From a checkpoint of a small transformer trained on Wikipedia: 12 layers, 175M tokens.
Each number is 200 + 40 x the weight over its row's rms, rounded and kept within 0 to 999. Layers, rows and columns count from 0. The size before them is the row's rms in percent of the matrix's.

# down: layer 5 MLP down (transposed), 640x160, rms 0.14, rows 522-543, columns 0-159
# up: layer 5 MLP up, 640x160, rms 0.159, rows 523-543, columns 0-159
down522,080,172,224,185,224,223,170,193,192,157,205,172,132,170,139,198,227,144,183,197,156,122,174,223,135,239,212,217,186,199,191,250,233,189,236,238,250,150,143,271,191,135,217,128,187,182,212,199,223,224,187,285,117,184,115,275,171,224,151,193,265,179,201,223,227,179,265,239,223,245,215,213,204,115,204,246,158,207,202,179,236,252,169,172,206,198,248,216,257,235,191,232,181,155,238,220,183,140,254,192,182,179,158,187,194,145,226,231,267,228,156,190,218,188,229,132,186,212,300,217,190,203,212,219,162,183,172,198,207,251,261,168,166,228,225,274,229,152,265,179,134,263,146,150,233,189,272,157,132,198,200,243,237,236,225,155,183,239,197,291,268
up523,105,240,209,205,168,204,179,179,200,178,194,126,151,191,211,203,236,241,263,210,183,198,230,214,233,174,157,149,194,210,169,180,234,180,152,257,236,246,205,157,247,196,178,113,197,212,284,255,164,160,166,175,226,202,164,206,262,170,152,247,154,239,168,172,228,156,259,275,215,265,190,210,312,115,155,219,177,248,172,187,125,179,226,137,175,103,294,172,186,136,206,208,181,181,208,232,233,203,172,203,207,159,129,220,160,248,173,235,108,278,149,211,160,223,203,233,228,211,224,205,182,268,218,182,239,221,210,65,221,249,190,180,228,186,147,170,196,207,192,259,156,213,207,149,193,176,170,227,222,186,232,197,111,212,171,213,217,207,191,214,167
down523,106,184,197,186,171,241,198,238,194,172,225,258,272,214,191,204,215,177,157,247,214,219,192,216,238,165,253,197,66,185,226,241,234,181,181,236,198,204,167,137,161,231,209,210,185,295,199,132,207,174,236,183,218,190,186,146,130,248,197,114,163,246,326,184,244,199,251,195,133,214,101,229,132,222,259,151,208,219,267,252,166,224,224,222,204,157,187,138,141,177,217,153,192,156,142,174,182,184,177,145,211,204,257,205,236,211,161,206,162,183,252,238,173,159,206,246,125,232,205,220,248,201,192,242,245,214,166,188,262,148,221,235,167,170,143,235,202,265,253,173,195,212,205,203,200,200,238,147,247,212,221,129,181,248,234,125,218,221,264,194,212
up524,121,140,258,175,174,218,203,197,216,168,259,163,212,111,177,223,186,240,212,202,213,169,130,242,245,153,224,157,189,236,205,181,145,141,205,191,211,166,179,169,221,206,199,188,283,302,161,250,219,186,216,171,247,195,245,156,218,229,136,192,165,152,185,192,243,154,206,191,170,228,180,204,203,255,283,252,146,168,191,234,204,240,224,253,197,233,237,142,166,223,216,248,203,148,298,193,198,103,223,168,186,145,240,192,247,226,199,199,179,215,241,258,168,239,226,174,170,186,284,226,152,239,208,201,262,237,100,225,271,239,178,156,141,215,185,194,211,169,187,210,121,198,201,199,178,231,236,74,248,234,137,183,171,195,197,212,201,148,219,212,278
down524,130,202,132,213,184,137,151,326,197,138,173,190,253,259,178,199,182,244,229,128,209,229,126,156,203,205,241,237,164,172,200,131,236,220,192,259,219,222,314,187,108,214,257,129,221,231,253,192,215,228,150,143,147,223,203,179,147,157,237,169,210,193,212,250,145,207,213,174,209,150,192,213,194,183,232,279,239,228,184,179,165,188,180,167,179,177,198,222,142,178,103,269,226,189,208,283,204,257,246,282,140,233,206,210,218,250,244,215,214,184,147,210,206,150,238,151,118,164,253,187,219,195,208,207,189,194,257,208,231,194,233,148,120,197,193,205,216,246,165,213,206,183,198,191,188,196,190,173,222,242,179,221,278,157,183,186,166,144,247,170,209
up525,097,181,245,204,190,159,239,171,176,186,195,207,162,156,196,184,203,228,196,289,239,178,208,309,204,122,182,144,79,197,240,169,177,194,285,220,226,269,301,165,188,158,177,214,255,207,189,298,236,212,223,208,245,206,139,201,147,180,251,187,173,199,181,224,213,191,246,169,183,248,180,167,302,219,172,209,200,215,161,224,214,160,182,200,241,218,311,125,229,116,154,216,165,223,225,217,137,129,196,219,189,194,176,220,218,221,233,184,208,228,171,168,148,181,201,191,227,224,223,209,188,197,224,192,190,265,180,144,270,131,221,129,278,240,166,202,198,215,147,190,161,138,223,152,255,249,174,212,214,216,204,230,223,191,186,249,229,167,167,130,202
down525,098,207,262,212,203,195,219,273,200,120,260,212,140,172,168,237,209,142,240,166,215,135,110,183,180,162,134,129,124,226,241,232,186,156,207,243,142,218,183,127,185,225,171,230,259,230,213,219,197,231,185,217,225,188,197,254,263,246,145,178,163,227,166,160,135,209,211,184,205,229,239,223,205,212,254,291,123,214,174,122,78,130,205,169,189,285,186,231,153,122,223,190,201,204,245,197,224,253,176,183,209,214,257,270,163,192,131,181,231,201,197,246,182,244,239,179,272,196,195,222,254,200,226,181,170,131,247,243,250,208,212,154,211,146,168,219,183,251,200,223,255,198,235,212,193,276,230,220,196,204,242,180,210,234,200,181,164,221,188,180,179
up526,091,148,199,169,268,178,223,188,191,140,216,109,232,160,206,246,119,272,222,246,234,197,263,219,258,200,202,188,203,222,283,240,177,175,201,265,212,232,195,114,226,182,197,146,250,234,140,252,252,230,211,220,230,166,253,96,212,237,222,202,206,194,187,220,148,159,172,208,213,215,203,206,221,228,235,199,195,213,257,276,210,235,195,182,216,159,204,119,215,202,207,195,212,188,242,226,243,115,212,202,165,204,182,208,170,225,314,278,152,132,114,202,162,192,200,206,278,229,203,201,151,130,245,151,224,212,246,210,213,224,220,193,164,137,207,192,237,120,224,260,162,187,151,183,255,153,181,161,212,151,121,181,131,191,179,202,211,182,180,153,196
down526,085,168,197,206,206,207,152,243,189,245,298,140,194,236,207,207,202,147,177,230,202,253,276,222,126,207,313,227,266,187,132,186,207,203,269,203,160,174,192,127,261,167,249,187,154,162,147,142,176,224,237,144,247,201,153,207,254,168,209,206,244,194,216,205,209,191,286,254,168,186,181,238,171,222,219,210,201,185,246,136,211,131,146,190,171,164,221,234,260,219,167,185,202,168,209,189,231,117,158,233,108,279,184,204,235,259,197,249,252,169,195,187,152,177,193,154,222,220,162,143,206,167,154,224,229,205,167,234,185,205,201,233,238,264,233,230,266,141,176,203,239,122,163,161,225,188,233,118,177,182,209,254,232,124,222,241,178,201,215,166,164
up527,094,257,236,184,230,200,173,226,194,211,204,191,196,125,166,231,153,277,169,186,70,164,146,243,170,121,225,132,145,234,212,179,173,197,214,166,252,262,208,194,222,227,167,202,238,273,200,248,224,120,249,202,275,176,207,148,183,204,206,178,176,199,143,207,248,166,183,174,214,205,214,178,292,143,205,230,123,183,224,270,177,242,201,269,259,247,225,121,226,200,219,245,204,214,204,270,169,141,230,239,256,176,203,129,119,226,247,198,195,216,234,205,157,215,230,122,191,212,179,184,145,239,215,198,226,231,191,157,178,202,137,230,223,214,225,168,215,197,232,237,187,178,141,119,219,306,154,147,254,188,209,199,227,168,230,214,156,186,197,220,198
down527,107,268,223,239,261,173,208,198,255,232,153,142,241,177,144,216,269,269,203,206,164,154,152,146,203,227,148,248,192,232,211,177,215,214,181,160,143,208,191,266,136,273,142,188,174,212,206,264,298,221,185,256,213,182,206,205,175,145,194,155,209,215,237,186,211,239,164,201,229,132,140,193,157,176,133,181,173,155,221,186,202,270,184,187,190,190,189,233,179,162,224,154,151,196,185,238,222,281,271,202,267,268,155,199,191,146,198,174,201,231,215,208,217,201,292,308,178,185,237,183,92,242,166,151,184,180,235,211,240,195,204,200,222,190,221,193,201,299,208,144,180,107,210,214,218,193,223,187,209,108,166,172,244,258,164,173,216,185,208,232,173
up528,089,182,212,180,214,176,225,192,153,234,235,198,206,149,245,221,232,223,204,232,161,179,224,163,304,189,147,172,192,267,251,206,126,207,205,207,254,203,232,207,208,205,177,211,211,179,206,186,167,196,162,156,250,157,209,206,170,291,222,149,153,186,228,293,245,91,269,212,211,241,281,232,273,213,151,163,177,195,186,243,157,150,224,162,262,158,235,149,185,218,234,254,102,208,262,199,184,179,193,230,218,154,198,144,138,217,188,235,156,229,232,229,180,213,257,178,209,207,209,189,165,188,209,201,329,238,202,179,301,149,242,240,224,195,213,260,124,131,210,257,193,172,185,155,196,219,211,154,260,200,226,157,185,136,243,178,197,195,232,233,194
down528,084,187,193,56,246,145,202,230,34,228,258,206,153,173,258,237,206,183,211,292,195,177,223,162,234,238,241,179,196,265,252,188,198,195,167,188,175,271,218,141,178,200,179,200,191,167,200,195,216,177,224,137,336,216,195,204,164,246,269,276,206,197,248,217,209,122,267,222,202,214,178,208,259,170,216,253,269,262,206,206,168,153,205,161,217,140,176,222,192,189,213,200,131,204,209,197,201,188,200,323,194,198,200,197,151,208,210,216,211,201,194,176,229,166,234,190,253,169,229,184,177,116,219,240,180,207,216,148,170,171,152,199,254,169,209,189,185,177,213,241,176,220,145,165,233,172,164,215,200,206,185,167,205,195,200,179,137,226,166,201,254
up529,125,256,163,171,173,153,223,145,194,237,217,221,250,149,248,187,178,223,190,251,185,276,249,205,189,188,182,200,130,184,265,166,147,141,239,174,159,203,246,186,166,201,112,182,281,102,248,237,159,190,170,204,245,179,247,245,223,232,236,133,187,220,232,242,242,176,190,245,195,250,246,239,210,226,203,167,174,208,204,221,174,207,198,216,298,134,190,88,243,185,247,257,195,225,184,175,153,153,203,240,189,191,211,281,145,156,231,224,169,232,234,130,150,228,195,243,184,203,206,183,124,200,195,164,216,226,209,169,277,96,208,181,132,240,148,204,154,188,225,261,215,215,157,183,222,252,173,190,243,184,250,161,168,210,188,180,260,147,252,227,208
down529,190,271,255,162,242,165,207,191,181,161,165,278,280,129,174,188,213,231,260,239,176,213,201,186,248,215,124,206,217,273,170,179,224,228,154,162,204,233,141,280,263,235,235,227,216,248,165,207,206,202,178,221,132,158,199,216,175,197,101,208,211,246,245,237,208,217,185,287,177,253,164,188,228,198,185,200,194,209,244,202,245,189,160,127,223,154,153,208,218,197,198,164,248,228,85,160,167,227,220,175,224,189,188,247,234,114,152,197,228,171,184,181,294,169,268,141,74,212,218,187,197,244,197,193,232,225,175,188,228,147,197,168,156,136,164,172,202,221,223,239,153,252,212,206,217,209,232,214,244,236,153,156,184,239,272,229,177,179,209,234,160
up530,108,173,231,187,158,102,243,169,221,129,178,200,208,176,177,253,257,202,240,155,153,260,196,195,276,97,199,215,166,198,198,228,217,178,193,309,277,250,180,205,273,169,191,174,188,275,275,241,164,244,165,155,234,235,166,201,233,164,184,208,157,222,161,246,197,145,247,254,196,168,140,184,282,223,146,133,154,206,235,173,173,211,189,183,207,119,232,166,257,203,167,219,261,203,181,201,203,162,181,183,154,220,210,143,220,232,180,169,168,149,203,166,213,233,249,227,200,209,251,227,145,191,253,215,235,152,287,132,195,212,192,245,193,241,178,195,207,210,129,223,222,207,213,198,244,273,214,212,137,187,236,164,177,143,265,150,219,163,262,172,177
down530,112,170,160,194,216,203,217,190,211,167,188,201,166,177,290,222,228,248,129,197,140,266,261,179,215,193,143,213,160,254,239,203,183,218,219,209,148,197,271,164,253,242,63,203,206,167,186,178,198,236,245,183,259,200,238,133,193,160,289,248,276,129,261,243,218,191,181,211,206,177,162,155,229,235,190,215,229,202,239,194,282,228,235,179,159,213,259,244,145,170,203,208,200,138,175,132,217,196,163,155,132,191,196,191,239,202,185,222,261,164,244,150,119,197,197,200,232,154,244,259,170,153,128,156,248,235,290,155,227,203,213,226,184,179,159,222,206,210,171,228,208,125,158,162,181,263,258,216,233,199,233,125,173,237,192,204,187,156,222,186,184
up531,104,197,162,241,261,221,238,230,176,216,186,180,134,191,234,243,82,172,198,228,228,224,178,142,167,234,228,233,272,208,172,179,172,169,190,233,204,189,200,155,190,245,132,158,186,187,220,227,239,160,220,203,250,202,190,217,232,234,184,143,167,217,213,212,241,195,208,248,208,227,211,201,245,209,183,254,154,268,197,275,191,254,197,131,167,194,289,129,153,197,203,185,186,160,168,309,177,150,148,289,228,194,182,150,180,249,145,200,139,277,178,246,181,162,162,193,303,237,179,186,177,162,260,149,208,166,276,143,186,209,104,248,193,221,242,167,208,197,175,187,189,117,272,195,205,212,179,171,136,199,194,250,197,205,215,250,186,253,216,140,201
down531,096,150,179,211,199,181,198,176,210,194,115,165,220,162,203,262,224,189,151,256,240,225,178,219,176,194,223,184,260,214,203,227,228,204,198,183,158,161,275,202,123,232,189,185,215,173,208,172,231,206,146,171,201,217,138,336,211,168,191,149,226,197,136,251,234,156,229,236,200,223,259,187,231,254,225,218,201,210,150,171,184,95,195,165,210,282,180,244,237,119,229,170,221,262,260,256,226,247,186,198,149,204,213,225,152,167,123,176,237,153,187,211,127,159,238,252,224,139,189,221,222,156,299,189,199,202,201,215,195,198,210,224,96,147,207,148,190,183,160,208,252,258,182,242,142,204,112,190,195,194,139,224,184,245,250,249,176,189,258,223,163
up532,088,173,244,213,224,188,164,153,200,252,205,180,217,176,156,244,158,246,208,267,184,175,194,196,317,199,226,212,147,192,306,208,222,120,169,226,278,222,190,118,176,213,139,155,244,174,214,176,181,147,209,174,258,125,239,122,190,281,210,145,211,180,199,218,259,177,222,185,235,200,243,226,213,161,229,196,173,254,209,197,232,238,258,201,191,166,261,151,196,226,254,258,203,177,240,164,175,128,220,161,247,125,198,140,210,230,258,240,165,164,157,208,118,195,202,222,200,166,135,220,125,211,240,126,224,199,203,221,234,179,232,239,209,197,172,219,210,219,245,290,239,171,113,207,179,153,217,137,269,207,212,167,174,191,218,221,149,162,186,183,201
down532,075,203,217,261,212,197,285,216,241,173,204,219,253,230,158,172,176,181,207,225,216,208,202,165,199,249,208,264,132,167,220,240,264,232,206,76,233,253,194,190,154,191,225,220,239,187,243,160,162,173,154,192,247,188,257,95,204,247,278,150,171,184,178,183,155,141,192,165,179,196,227,212,150,225,166,139,301,234,220,219,142,222,201,231,119,233,101,134,150,170,194,258,197,220,161,224,165,239,187,230,203,246,262,199,215,188,217,184,179,190,238,203,157,181,206,235,112,165,162,179,172,174,222,281,228,185,239,197,186,186,157,209,173,235,164,198,161,237,221,141,201,246,222,221,178,196,128,237,168,118,260,225,159,225,219,173,216,120,181,162,152
up533,117,316,158,196,199,147,213,213,206,230,243,127,180,174,204,176,226,186,279,225,196,209,163,258,181,187,146,193,246,149,155,234,141,174,138,223,207,182,178,163,229,243,173,165,155,197,227,228,127,198,161,116,242,203,217,195,184,155,244,153,235,232,210,200,247,210,237,245,183,212,204,245,226,176,202,204,176,251,147,176,74,214,226,161,234,205,207,196,163,202,196,234,172,208,263,255,255,168,279,189,173,220,140,179,201,293,158,220,180,144,211,230,195,317,214,172,175,191,181,111,199,239,143,189,208,184,185,197,236,250,202,185,213,285,163,253,198,187,184,256,158,124,170,226,197,221,270,161,167,203,224,194,250,137,150,196,186,257,194,250,246
down533,117,212,147,191,203,200,183,170,200,126,210,270,230,183,238,182,230,230,265,150,249,198,205,212,209,258,201,217,173,176,216,143,186,204,195,210,208,208,178,236,254,66,218,137,134,201,149,246,215,208,264,251,192,146,173,190,218,247,277,246,295,169,155,222,124,205,222,164,168,230,256,231,194,153,211,152,261,200,200,126,184,199,179,190,158,192,215,178,245,197,211,230,192,192,89,160,183,155,226,219,137,217,174,266,213,215,170,240,215,171,201,177,246,274,185,180,143,220,328,224,165,169,232,235,259,175,167,154,234,256,239,156,157,207,155,206,250,246,177,222,235,189,206,182,166,196,203,203,211,197,184,129,202,115,167,235,242,227,247,179,247
up534,074,124,219,179,134,149,272,207,198,187,188,200,202,119,197,185,213,259,266,203,160,248,220,239,251,121,235,193,156,218,275,230,243,223,280,206,196,215,140,85,202,173,202,150,221,205,175,247,234,166,190,181,196,248,157,89,217,185,189,179,212,236,209,237,167,195,223,189,235,245,152,271,225,151,226,249,179,159,229,182,152,197,229,156,214,207,253,197,289,175,211,229,259,185,208,174,250,203,266,218,226,184,125,179,173,167,230,190,201,194,108,176,205,266,204,213,216,166,237,211,127,246,244,194,247,168,201,200,183,231,228,209,237,118,223,260,206,207,129,233,188,214,173,184,208,221,145,170,206,137,166,116,218,246,162,200,189,198,167,111,190
down534,073,236,205,167,212,206,223,137,193,213,217,331,198,204,126,203,199,187,223,152,130,130,212,195,214,220,145,221,184,224,131,213,166,201,104,201,201,247,271,230,171,171,168,246,184,234,183,169,153,163,200,231,155,157,223,292,235,221,166,265,236,244,198,227,163,254,246,255,179,227,216,212,234,154,188,185,166,266,193,230,257,215,233,103,220,166,223,214,158,216,196,226,167,187,187,164,173,217,181,195,244,158,224,179,259,247,140,212,205,257,260,181,169,190,254,155,169,172,170,164,236,170,186,211,180,195,241,155,305,149,193,211,176,168,179,235,177,193,276,174,145,219,115,286,167,201,276,213,123,207,235,174,214,199,148,222,243,177,183,219,251
up535,087,225,228,184,176,211,287,180,196,286,162,213,226,215,198,196,152,275,204,273,178,162,221,266,261,224,220,180,195,212,211,190,191,200,273,231,235,244,190,159,258,131,195,118,235,167,274,134,194,147,241,205,203,154,216,123,240,209,183,204,186,196,162,242,214,176,142,226,191,185,248,203,214,238,175,185,176,174,102,202,203,238,262,235,172,207,215,137,278,171,257,209,199,185,195,170,258,192,212,206,234,223,183,211,133,131,209,186,232,249,145,128,182,208,207,222,168,307,222,203,194,188,250,148,230,212,185,141,184,214,134,227,226,128,227,191,166,188,254,226,148,120,184,160,153,261,185,195,201,213,213,146,279,213,126,173,196,230,237,197,283
down535,078,137,208,205,218,174,245,152,194,199,169,228,207,200,204,198,124,244,123,211,239,128,173,200,234,137,222,219,195,165,161,196,200,195,196,236,192,183,181,241,219,84,257,194,145,234,218,173,229,187,239,231,223,181,251,237,167,174,211,200,201,187,194,174,183,133,264,289,138,191,202,185,231,184,199,182,168,233,201,195,215,187,163,213,149,246,223,176,143,151,244,93,192,175,224,221,176,94,185,163,68,226,239,207,254,227,190,269,202,187,209,240,249,107,231,188,105,205,278,174,200,254,174,230,220,227,245,160,192,242,149,167,224,244,165,202,234,252,186,184,244,166,153,186,156,196,204,161,217,275,231,252,178,214,193,222,247,245,243,216,262
up536,104,242,229,176,280,199,114,264,233,206,210,170,165,183,106,202,237,236,232,206,198,104,192,267,224,207,206,172,163,205,173,247,225,229,198,215,247,168,229,133,294,216,165,159,264,241,202,259,129,213,135,159,217,167,246,195,168,168,206,106,161,288,199,179,259,180,214,210,236,166,160,178,219,180,109,220,226,270,156,199,125,127,176,152,218,187,179,252,168,167,200,204,209,187,256,251,220,196,284,150,236,175,150,112,234,212,134,155,149,135,148,207,192,193,206,190,205,196,233,218,218,317,172,255,199,233,208,186,225,191,195,208,241,216,191,201,165,169,165,235,220,210,144,217,201,222,210,185,203,180,183,219,180,178,231,213,219,233,265,194,206
down536,104,259,191,178,157,263,227,171,182,173,150,209,192,176,256,202,176,144,162,171,238,272,224,196,204,85,151,201,203,195,257,132,140,110,157,286,173,179,218,194,210,185,187,240,133,269,168,142,231,174,162,178,240,251,199,186,196,178,204,181,231,227,191,252,183,213,240,147,234,183,245,251,210,154,241,183,251,149,212,228,172,234,231,240,209,222,200,216,150,152,215,206,220,140,136,276,247,205,144,207,231,217,223,213,193,222,195,216,251,120,253,280,209,244,179,235,231,233,228,193,183,184,217,235,85,127,174,233,236,206,279,206,196,282,142,169,181,199,238,148,207,221,205,214,174,147,180,222,203,146,190,252,232,152,117,201,238,162,186,174,196
up537,103,193,191,186,152,225,306,172,175,190,220,194,116,151,245,178,109,214,242,269,256,181,171,224,218,161,140,164,219,182,186,247,231,210,267,244,111,244,203,188,216,202,186,126,205,134,159,249,157,222,250,241,244,167,211,192,199,242,141,193,149,244,152,177,186,175,232,299,231,233,178,233,284,209,238,187,172,257,171,207,223,236,199,191,230,137,272,148,154,197,266,246,145,166,240,248,231,188,204,202,259,198,223,224,175,172,187,233,139,197,189,191,161,175,168,220,313,183,206,181,138,205,266,227,220,166,214,164,231,124,146,167,233,262,169,142,205,187,223,217,144,183,196,146,207,189,224,207,194,199,211,230,208,249,142,230,213,196,181,128,182
down537,084,245,218,207,228,173,109,210,201,139,190,200,240,213,172,179,231,257,168,266,222,172,184,220,209,164,199,193,230,206,273,208,229,191,158,113,206,286,283,136,272,238,228,257,186,336,109,269,188,137,189,214,182,187,210,134,193,208,207,252,216,162,223,192,164,172,155,196,176,214,272,247,190,197,187,163,274,211,154,239,161,213,202,140,207,244,161,162,231,194,180,197,180,139,219,208,241,193,195,166,219,239,242,196,176,198,219,175,257,224,229,131,245,176,134,250,230,230,254,261,169,208,189,256,197,252,165,211,184,173,211,180,161,203,230,105,184,157,203,191,191,171,243,219,249,212,171,194,159,138,96,257,204,180,157,190,237,220,214,177,251
up538,109,189,163,228,243,175,209,190,228,195,249,174,215,221,174,200,146,207,223,250,168,197,207,228,242,148,144,134,252,195,221,202,201,181,265,204,330,223,244,190,233,144,175,207,232,184,278,243,201,209,175,146,229,58,256,170,157,176,138,113,172,256,196,208,211,176,174,215,228,137,223,223,267,242,213,166,149,209,222,297,242,228,217,263,199,160,243,115,141,212,264,199,216,213,213,220,210,182,185,249,206,130,239,203,182,263,181,192,183,149,199,134,155,199,209,207,209,234,163,222,195,215,243,188,253,206,293,206,265,183,185,175,129,272,208,190,139,186,208,226,186,160,205,188,146,161,154,166,216,166,159,194,217,174,172,181,206,164,226,143,261
down538,130,192,141,195,134,213,157,135,207,225,170,117,210,249,205,236,254,152,268,104,231,215,189,135,151,169,118,184,256,213,181,195,222,271,208,181,193,205,240,219,175,260,242,190,186,163,176,230,181,217,208,174,227,202,197,186,171,260,233,233,164,232,124,158,152,179,186,220,230,168,222,232,206,190,226,203,234,188,223,209,193,177,132,180,100,186,197,189,251,228,228,281,178,182,248,207,305,202,154,285,193,238,206,221,212,204,271,275,163,236,132,196,222,226,184,220,249,102,137,163,217,182,197,161,262,204,214,233,175,266,231,162,239,242,164,181,234,161,228,155,223,223,232,171,141,172,113,191,242,204,275,219,182,213,126,204,173,219,212,204,170
up539,108,211,191,197,170,169,175,226,188,121,171,153,137,207,171,221,199,164,240,204,127,176,244,293,273,174,198,205,254,161,227,185,225,169,178,194,224,228,276,221,234,215,147,201,212,239,199,189,150,218,263,209,234,100,227,122,188,183,166,182,178,261,152,186,185,177,189,204,238,234,263,199,222,232,197,252,185,166,183,255,99,177,246,237,178,185,235,146,219,160,214,185,186,226,258,207,264,185,243,146,204,79,187,233,141,227,187,200,209,165,163,234,142,167,143,163,253,189,194,165,206,251,141,147,196,200,251,188,192,149,140,210,241,214,239,268,142,147,192,196,229,215,164,187,231,209,194,205,261,238,199,170,197,181,258,121,234,253,315,200,191
down539,109,220,192,212,148,168,138,219,176,178,121,161,200,193,183,182,170,176,116,187,254,165,229,206,251,173,257,254,168,158,276,264,201,191,137,182,200,237,199,243,207,151,178,168,206,167,225,205,252,190,192,224,253,205,196,177,148,238,182,204,195,214,255,175,165,197,246,188,189,203,158,238,187,148,146,170,281,193,199,203,188,200,273,250,165,269,149,201,297,171,138,147,181,256,232,170,224,123,170,180,187,232,201,198,235,197,252,179,163,246,241,208,102,164,199,170,257,123,245,176,175,222,199,231,165,180,253,216,192,250,197,158,155,141,228,162,186,215,231,216,153,265,231,218,147,188,201,241,151,206,257,88,205,179,170,262,221,268,256,223,285
up540,093,205,192,180,182,177,223,186,208,238,168,192,150,217,206,296,204,147,243,196,200,241,259,204,187,249,206,223,200,153,194,146,142,169,106,158,287,261,250,111,215,265,170,120,220,168,241,258,161,162,191,225,225,154,282,243,190,221,183,182,223,213,290,227,246,167,239,197,175,244,174,245,194,204,215,217,189,241,186,178,178,187,224,171,169,184,256,119,153,141,207,196,218,284,253,170,186,172,217,169,183,190,192,161,119,186,217,189,153,237,185,208,192,157,154,264,142,125,166,214,141,199,148,124,239,210,181,99,224,171,187,210,201,146,127,236,146,235,224,300,225,213,176,221,227,190,265,221,218,216,152,203,182,230,207,171,205,201,166,189,199
down540,094,143,201,215,205,175,168,257,200,196,262,229,176,236,174,202,152,220,176,196,269,187,242,237,150,218,283,196,311,206,179,189,200,240,250,109,168,189,193,167,297,108,160,141,184,154,150,169,225,189,150,168,236,227,138,235,183,116,239,205,210,190,140,196,151,194,254,213,211,224,193,161,190,231,196,242,218,211,295,120,228,192,200,231,215,196,261,220,178,244,179,196,176,172,180,217,118,174,237,183,182,176,224,235,191,183,200,208,217,170,147,221,175,150,189,192,171,286,209,221,192,182,236,163,207,204,174,175,136,214,144,201,215,246,176,158,286,211,157,155,227,218,184,159,195,185,243,201,253,260,210,263,205,223,290,197,165,248,127,296,148
up541,116,165,174,161,224,184,227,194,192,267,213,227,179,203,255,181,165,182,218,172,125,244,215,184,184,165,192,177,138,182,225,226,131,147,239,248,148,217,233,135,247,177,142,232,208,142,204,261,165,179,150,210,237,224,199,257,143,165,157,168,222,216,254,180,243,176,201,280,267,157,229,233,287,219,243,171,223,225,172,140,193,222,198,159,248,184,150,215,132,207,205,240,162,202,203,259,248,182,219,297,205,243,199,147,245,201,200,241,140,173,245,153,161,162,181,109,209,194,177,227,183,166,205,208,214,180,210,130,222,217,115,193,165,241,171,199,154,205,163,227,157,103,131,174,275,232,152,134,236,136,222,272,220,213,153,187,200,247,154,170,243
down541,140,96,160,202,273,215,207,196,186,173,202,220,210,245,169,210,214,242,222,230,212,306,228,175,248,183,231,221,157,124,134,216,214,153,171,201,246,214,165,126,217,108,245,213,191,167,150,233,259,195,138,210,228,194,225,207,238,217,128,203,176,163,207,173,191,143,169,269,232,165,192,195,252,233,193,159,251,229,188,246,189,297,166,223,170,297,129,96,197,226,234,189,203,257,230,164,189,167,187,205,166,201,195,200,300,273,162,208,170,248,192,170,168,181,200,199,125,192,264,215,130,214,196,167,245,200,223,176,230,230,165,240,141,197,240,198,211,149,94,181,218,178,180,164,209,206,236,175,221,175,196,224,207,213,220,147,239,212,224,176,277
up542,116,208,241,186,200,227,271,183,187,248,252,201,185,155,201,182,137,168,215,260,131,165,226,167,219,206,191,222,282,193,246,196,173,186,215,186,164,141,205,223,166,211,195,172,298,191,179,199,239,205,132,194,220,130,225,190,205,257,112,181,164,227,285,248,208,154,199,246,232,195,127,196,231,142,194,213,119,167,229,204,223,245,245,137,151,210,203,199,292,200,263,218,204,188,170,170,229,183,172,227,262,128,185,203,195,174,182,202,205,192,169,183,186,211,126,209,228,213,274,232,145,281,96,228,266,235,207,222,242,172,187,193,210,204,232,208,170,209,130,247,186,215,193,205,145,178,202,196,320,188,119,137,210,230,253,177,238,245,238,185,269
down542,110,201,246,213,215,89,177,149,202,239,188,127,187,192,84,215,158,217,172,191,248,222,110,219,219,257,183,209,152,206,169,224,174,210,154,206,168,323,191,173,221,258,215,156,244,122,179,225,232,204,269,147,210,136,233,167,155,222,227,217,282,203,196,208,174,202,249,192,188,187,198,209,220,237,232,228,140,168,165,147,185,240,203,260,100,142,225,222,209,242,184,248,205,198,180,120,213,128,211,166,201,207,261,135,234,194,172,196,152,261,204,194,257,232,281,218,193,270,195,216,225,170,227,221,208,244,215,134,198,220,189,240,235,213,137,174,232,245,168,194,233,134,168,185,209,291,171,160,165,214,151,169,231,192,161,206,188,182,199,169,234
up543,098,204,184,180,176,162,216,194,213,229,287,180,242,202,202,200,220,200,192,130,204,188,239,123,231,241,154,170,253,301,222,167,205,169,212,154,226,178,205,239,178,158,173,194,266,229,232,179,200,228,150,190,234,92,211,248,243,217,120,190,153,199,191,146,204,167,248,165,199,188,215,202,282,205,225,206,148,157,193,139,229,192,241,224,166,174,185,139,144,186,256,209,197,149,235,219,155,257,147,205,207,184,216,233,222,233,245,221,140,167,233,186,128,231,198,191,224,154,156,112,225,203,250,192,246,259,273,245,209,231,205,152,189,288,162,219,170,206,169,160,88,206,252,204,205,151,222,203,231,218,272,280,190,184,124,187,170,115,197,145,228
down543,100,247,166,206,220,235,205,227,169,208,166,191,101,207,165,225,240,194,214,180,227,163,191,200,139,175,229,219,258,207,184,197,247,194,258,174,123,204,231,181,205,109,192,149,272,182,222,215,233,202,159,143,214,151,244,239,177,196,108,232,211,219,213,201,84,165,141,188,213,226,184,212,176,177,265,288,150,174,239,231,197,137,294,199,177,174,189,234,148,205,262,247,168,246,201,249,237,193,168,205,183,278,266,211,131,207,178,180,228,233,182,186,224,213,177,240,233,133,260,179,230,228,216,203,238,128,174,199,246,186,225,161,227,255,189,160,271,264,208,160,160,240,205,230,145,162,151,254,201,160,250,293,161,199,158,223,216,141,171,165,216